From a checkpoint of a small transformer trained on Wikipedia.
Size: width 192, 6 heads of 32, MLP 512 GeGLU.
Each number is 128 + 32 x the weight over its row's rms, rounded and kept within 0 to 255. Layers, rows and columns count from 0. The size above them is the row's rms in percent of the matrix's.

# layer 2 attention output (transposed), 192x192, rms 0.08, rows 141-159, columns 128-191
size [102  99 102 109 105 108  95 107  98 108 104 108 105  97 107 102 104 102 100]
[[206 138 120 111 147 169 107 107  98 129 113 119 133 132 123 156 147 207 193 123  89 158 116  98 124  97 134 192  89 139 197 115  79 172 116 116 124 158 132 142 148 114 145 187 136 120  83 171  98 108 145 131 102 114  97 128 167 141 129 137 160 111 149  98]
 [ 99 100 143 146 156 112 127  80 131 116 102 120 110 193 150 182 158 177 164 121 126 149 118 122 166 100 116 177 154 175 148 112 113 143  63 123 133  69 128  67 106 102 134 127 106 132 141 147 140 139 183 130 167 119 131  57 137 139 165 156 153 145 152 147]
 [140 121 144 114  98 153  92 130 157  78 130 155  87  95 138 140 162  94 129 137 153 116 196 116 130 144 138 145 135 123  96 138  49 150 117  99  92 152 143 115 110 167 108 149 127 134 172  87 124 123 129 138 161 130  84 106 140 102 110 136 151  92 121 141]
 [156 105 122 116 115 151 125  97 166 151 121  85 134 169 113 130  92 108 116 133 152  89 128 101 106 118 157  86 125 189  95 130 140 158 212 122  77  82 152 110  71 133 217 101 107 123 154 137 126 122 142 161 185 105 114 191 105 115 130 131 139 153 111  53]
 [150 145  98 151 175 143 199 203  96  87 116 112 112 112  98 101 121 124 125 111 120  95  51 154 146 128 134 136 111 141 146 100 103 130 103 109  85 141  98  99 136 135 108 124 119 133 122 139 180 119 188 111 119 128 125 132 140 110  85  98 119 113 130 145]
 [196 148 102 145 174 144 132 128 125 169  31 156 121 118 112  98 117 132 120  72 152 157 143 123  76 121 139 121 100 152 144 146 193 129 106 111 111 115 107 122 122 209 156  96 172 121  83 116 145 111 169  72 103 120 117 156 123 133 131  96 159 117 124 145]
 [123 162  80 140 102 121 188 115 166 184  98 138 156  89 133 121 165 153  85 133 170 170 117 169 179 101 132 109 113  95 155 128 138  64 140 157 169 153 131 116 107 147 136 116 109 120 115 151 151 135 141 140 143 189  88 172 151 143 118  90 211 189 146  72]
 [208 150 135  88 104 127 112 109  71 155 120 105 117 122 109 116 141 107 124 146 135 102 144  76 140 104  85  86 100 155 161 140 109 152 115 116 211 143 127 131 123 121 198 123 126 132 136 137  90  89 155 164 112 130 132  89  97 114 120 121  98 152 125 157]
 [105 136 137 170 109  80 144 112 162 116 175 133  90 151 131 105 153 166 181  82  95 152 154  72  90  97 128 209  98 119 150 114 107 130 133 132 163 146 140 131 118 109  93  49 143  82  99  97 165 125 100 137 127 166 141 114  66 118 114 171  92 151 191  80]
 [222  60 184 140 134 120  84 157 119 110  56 104 150 155 136 137  69 168 135  81 122 121 181 105 124 106 140 147  92  54 114  98 146  96 131 109 142 135 125 153 241 119 140  94 147  82 113  69 111  83 173 129 133 126  89 171 156 141 140 120 149 144 128 129]
 [129 106 122 125  70 146 170 144 162 100 175 132  93 173 152 160 200  87 150 120  94 148 163 131 158 125 167 118 171 139 132 104 167  66 203 151 184 108 100 156  56 130  85 127 194  88 127 175 116 143 163 139 141 136 147 143 118 141 152 108 179 120 171 104]
 [101 108 149 137 112 136 147 114 102 125  91 128 140 164 115 111 110 100 197 152 125 119 143 105 173 140 137 134 124  81  87 143  90 140  94 134 161 130 102  88   0 146 154 131 138 111 134 131 102 207 188 132 142 131 123 133 167 142 147 178 158 122 185 133]
 [  0 129 102 129 128 190 126 124 136 139  81 149 112  84 131 146 154 133 167 185 144  89 155 178 167 114 146 115 105  85  90 132 164 137 131 124 113  90 141  62 132 161 137 155 191 192 104 173 130  74 127 145  92 112 179 133 170 113 152  87 107 161  85 172]
 [144  88 137 117 137  70 106 120 141 145 143 105 131 149 179 151  88  81  94 153  57 147 138 161  84 132 165 167 112 151 120 111  84 109 148 151  94 202 109 149 127  66 115 179 170  82  92  95 127 182 127 141 122  97 117 139 101  59 101 112 179  78 110 158]
 [126 178 132 131 121 144 108 145 180 160 152 113 126 208 152  60  52 146 120 115  77 174 164 201 105 145 114 112 135 130 125 133 139 135 154 125 191 101 117 110 146 142 186 124  91 126 165 171 108 163 141 168 143 142 151 229 129 142 136  84 153 110 112  97]
 [187 120 255  96 115  92  86 141 113 129 138 148 102 135 142 142 115 127 154  70 107 101 109 141 120 139 122 130 121 125 149 157 174 110 144 126 122 150 136 124 183 140  73 127 107 161 137 112 133 125 142 102 160 122  95 104  71 152 132  94 115 139 128 105]
 [135 167 109 127  91 167  66 150 144 118 105  93  77  82  96 101 146 113 181 191 109 122 101 125  71 161 126 115  97  94 131 132 202 135 101 119 181 132 105 138 120 136 177 121 129 136 103 107 156  90 139  91 156 180 147 183 146 149 150 158 161 109 132 156]
 [113  34 138 117  97 142 163 145 105 127  95 134  89 107 109 189  69 124  94 133  96 126  85 161 126 133 174  31 130 143 131 102 160 133 152 100  91 123 132 117 119  90 157  97 167 130 110 125  89 165 155 129 159 108 126 166 139 138 118 115 149 167 112  68]
 [141 136 144 130  78  92 153 152 100 100 175 120 133 123  95  94 168 139 129 157 190 154 121 169 113  86 103 142 124 133 116 176  90 170 155 127 135 129  87 118 143 135 139  88 161 173 107 153 152 146 132 144 101 138 125 113 149 197 161 176 127 116 113 109]]
# layer 2 attention value, 192x192, rms 0.0856, rows 142-159, columns 128-191
size [104 102 109 107 109  98 109  99 109 103 101 107  99 110  98 108 101 101]
[[125 117 117 100 202 131 111 106  93 103 110  85 140 166 155 208 133 130 142 123  87 114 149 121 162 118  85 106 165 158 131 121 152 165  86 127  85  75 102  51 134 103 130 122 103 128 140  85 164 148 184 149 185 149  89  93 117 142 176 147 169 112 145 129]
 [117 108 133 114 109 143 141 120 152 123 131 138  73 125 134 158 189  99 125 132 170 107 160 124 106  77  79 124 107  88 124 144  77 148  67  67  87 184 111  93 142 154 130 130 119 129 166 122 144 116 128  95 157 109 102 112 138 111 120 156 150  89  91 136]
 [139  71 138 135  71 166  91  92 134 148 126  78 109 149  91 136 117 143 111 123 143 110 123  88  79 102 180 101 145 178  86 117 132 171 224 120  95 106 159  91 114 149 194 124 161 151 118 156  90  93 167 126 152 104 118 154 126 167 135 116 169 137 121  95]
 [152 156  65 135 177 162 165 152 124 109 124  92 125 103  56 113 108 127  99 127  77 118  77 145 125 107 165 145 135 152 159 100 137 111 107 124  81 129 105 122 135 166  89 137  89 117 108 166 160 108 143 114 100 148  87 152 168 116  68  95 126 116 133 148]
 [135 132  79 147 169 129 101 117  86 143  69 170  93 142 123  89 126 108 140  61 131 126 151 138  97 151 148 107 102 125 118 135 180 145 117 100 144 106 140 103 103 161 172  95 169 109 130 156 163  94 166  78  86 123 160 147 108  97 161  73 145 119 113 144]
 [143 120  84 171 111 111 163 110 150 145  83 105 174  81 136  72 170 130 124 108 176 152 108 150 135 120 139 129 126 115 205 127 129  62 126 124 198 123 101 150 151 116 127 115  89 129 136  99 185 116 148 179 143 179  87 112  75 159 183 101 194 205 132  39]
 [119 178 176 121 138  97 142 129  92 129 137 111 136 108  79  86 140 138 129 170 113 113 194  93 158 105  86  99 122 192 155 139  99 192 115 117 183 155 127 107 102 110 182 122  99 138 140 142  75  60 156 143 162 133 147 130 155 106 121  88 106 191 105 137]
 [ 79 128  76  87 102  56 152 145 143  81 134 144  99 122 176 147 148 200 146 116 112 139 195 106 127  65 112 174  99 149 122 137 103  99 105 158 153 120 110 124  75  94 108 135 136  85  73  96 129 201 110 125 119 173 130 167  89 130 110 145 108 184 162 126]
 [119  69 149 113 147  95  87 150 102 121 116  86 143 128 147 141  79 141 143 136 151 107 177 134 124 115 209 147  93  54  90  89 141 145 123 129 134 114  96  79 159 106 177 136 141  94 116 111 127  87 139 141 116 104  78 167 202  91 155 126 144 166 114 124]
 [136 155 136 153  73 125 145 153 137  76 151 148 134 190 168 153 171  97 122 142  88 138 155 119 141 130 167 134 164 144 106  93 157  91 204 129 157  95  83 186 113 127  89 146 141 105 138 164 105 125 138 157 147 127 125 129 120 100 135 152 152  93 156 106]
 [152  90 198 163 142 177 145 119  78 110 119 119 136 147  95 181 129 126 126 164 148 115 143 105 146 186 115 162 149  92 100 145  64 129 117 138 197 117  69 124  71 117 157 145 144 126 127 122 102 236 189 106 141 116 136 145 176 146 113 193 132 122 159 140]
 [ 99 165 115 112 136 213 116 132 164 131  99 181 126 127 119 151 136  94 141 175 143 121 128 164 142 139 130 102  88  93 105 118 140 128 115 143  62  99 149  72 132 163 137 103 157 189 119  98 116  32 134 167 134 124 164 111 127 148 114  96 143 173 105 128]
 [144  73 152 132 138  56 163 136 177  87 102  81 141 147 219 167 132  84 116 159  40 112 120 169  92 152 129 152 120 115 141 110  94 188 137 145 105 103 106 151 140  76 116 162 162 131  93 111 133 170 166 132  72  97 128  79 120 101 120 103 181  75 102 132]
 [135 154 151 157 123 165  88 179 174 176 137  96 121 206 161  93  76 140 144 148  77 151 129 195 111 138 119 121 131 145 131 126 139 149 178 106 162  80  92 105 119 150 198 181 112 136 149 185  90 137 173 190 118 147 130 186 139 166 124 109 146 138 121 121]
 [138 148 233 100 139 110  89 128 153 135 137 197  66  82 139 180  98 180 130  97 121 151 113 133  94 136 131 156 116 123 126 153 120  98 116 138 156 149 159  97 138 123  75 120 159 147 138 168 178 123 162 106  97 114 108 112  87 128 141 112 114 110  92 126]
 [114 171 150 112  82 133  91 137 135  79 119  80  96  91 112 104 130 113 164 165 132 105 130 139  89 113  93 129 108 108 178 171 191 165  88 122 180 116 120 159 125 148 185 114 123  93  91 101 153  56 201 128 179 165 151 144 150 116 118 151 174 154 132 130]
 [127  28 114 127 134 132 148 191 152  98 105 164 111 133 111 163  88 144 109 103 127 109 104 144 131 121 165  76 145 141 157 117 171 137 173 119  98 103 101 115 117 122 196 100 139 143 128 131 112 154 136 123  95 108 147 113  67 146  86 124 117 165  94 117]
 [120 107 124 103  95  72 188 118 122 142 168 108 142 117  98  99 146 123 115 185 182 156 106 175 142  93 114  91 133 146 119 168 114 162 173 148 104 129  99  94  96 129 108 122 102 158 123 167 153 131 158 169  86 181 117 158 163 127 140 190 118 114 122 126]]
# layer 2 attention query, 192x192, rms 0.0937, rows 160-165, columns 128-191
size [ 38  44  47  49  57  55]
[[194 131 136 137  88  79 129 123  75 105 131 151 125 160 115 165 156 146 148  40 124 104 191 105  63  99  97 161 150 130 102 129 138 167 109 148 101 109  26 108 118 113 123 108 125 147 114 145  53 178 168 150 129  43 142  86 124 126  90 164  99 184 138 122]
 [162 142 161 100 164 109  67  87 161  96  84 176 123 119  93 103 108 160 129  95  78 106 121 156 147  98 102  75 181 101 115  81 119 110 185 124 123  57 170 174  87 136  58 134 163  98 141  78 140 114 165  93 104 117 174 103 127 125 101  86 148 165 126 153]
 [203  95 125 131 133 143 133 128 147  62  97 154 113 158 113 189 132  81 154 120 118  90 105 118  78 165  63 167 120  92 153  99  28 105 131 105 116  73 167 111 112 132 118 118 162 101 157 150 148 103  98 145 134 157 125  83 178 205 103 195  92 155 140 200]
 [124  86 114 100 154 124 159 115 105  85 140 133 152 128 169 176 104 126 113  94  99 161 172  96 137  93  73 120 167 148 149 145 135 131 158 123 132 132 128  82 147 117 119  97 119 126 109 135 177 149 128 125 131 167 120 143 167 184 116 175 134 139 116 142]
 [112 111  85 171 110 137 147 107  75 125 172 190 146 176 162 163 130  99 122  68 115 126 146  91 163 143  91 110 155 102  95 140 149 131 140 109 186  84 159 165 142 150 141  91 152 127 131 188 128 150  97 146 116 142 110 114  71 170 102 153  83 144 133 165]
 [ 37 109  90 131 171 130 161 120 111 122 106 142 143 219  58 184 124 111 102 122  52 136 136 128  68  77  93  70 141 111  78 151 138 129  94 135 189 177 117 163 129 149  97 160 142 109 129 164 148 146 141 106 186 157 119  82 141 185 157 137 169 164 128  93]]
# layer 2 attention key, 192x192, rms 0.0907, rows 160-165, columns 128-191
size [ 41  43  43  51  51  55]
[[165 105  86 136 192 114 107 129 112 126 127 134 129 121 108 112  84 157 109 157 155 147 123 129  78 127 151 135 123 147 118 120 103 104 117  93 141 185  94  85 148 140 131 143 140 127 142 221 132  56 158 122  97 143 135  91 156 168 135 154 192  93 136 174]
 [ 97 149  93  97 142 113  97 119 162 148  83 130 172 144 157 109 160 139  42 192 136 146 145 135 134 166 156 133 140 162  99  99 105 120 142 160 134  97 103 180 130 145 187 125 131 163 134 167 120  38 102 154 142 102 145 140 115 110 132 152 144 164 120 118]
 [121 100  99 124 175  84 162 113 179 104 138 177 140 121 168  93 124 163 175  80 146 149 110 191 146  80 152 164 106 152 160 134 118 147  79 121 183 177 129  94  86 159 155 111  91 130 126 124 133 148 146 129 189  77  93 111 111 149 130 137 163  90 172 174]
 [172 119 101 169 182  81 154 120 139 165 141 156 138 113 167 186 125 146 165 147  98 112  69 171 118 168 112 178 119 186 163 184 129 132 125 136 137 183 139 156 121 158 112 144 107 135 101 168  81 169 129 148 231  91 141 120 122 178 150 138  95 107 143 148]
 [ 81 139 157 158 123 171 146 101 114 145 176 152 109 144 142 124 134 109 154 123 130 139  79 133  93  87 102 140 133 157 168 127 164  98 141 101 140 107 164  82 121 165 145 228 129 111 113 139  82 151 104 121 130 128  81  85 116 135 119  88 156 125  98 169]
 [106 108 112 179 100 149 176  89  57 129 155 129 142 127 169  70 121 157 152 170 163 118 117 105  53 102 132 164 117 187 137 123 155 111 156 115 122  84 171  66 111 194 114 200 142 152 153 103  74 100 142  98 165 118  73 103 121 123  79 114 143 168 127 205]]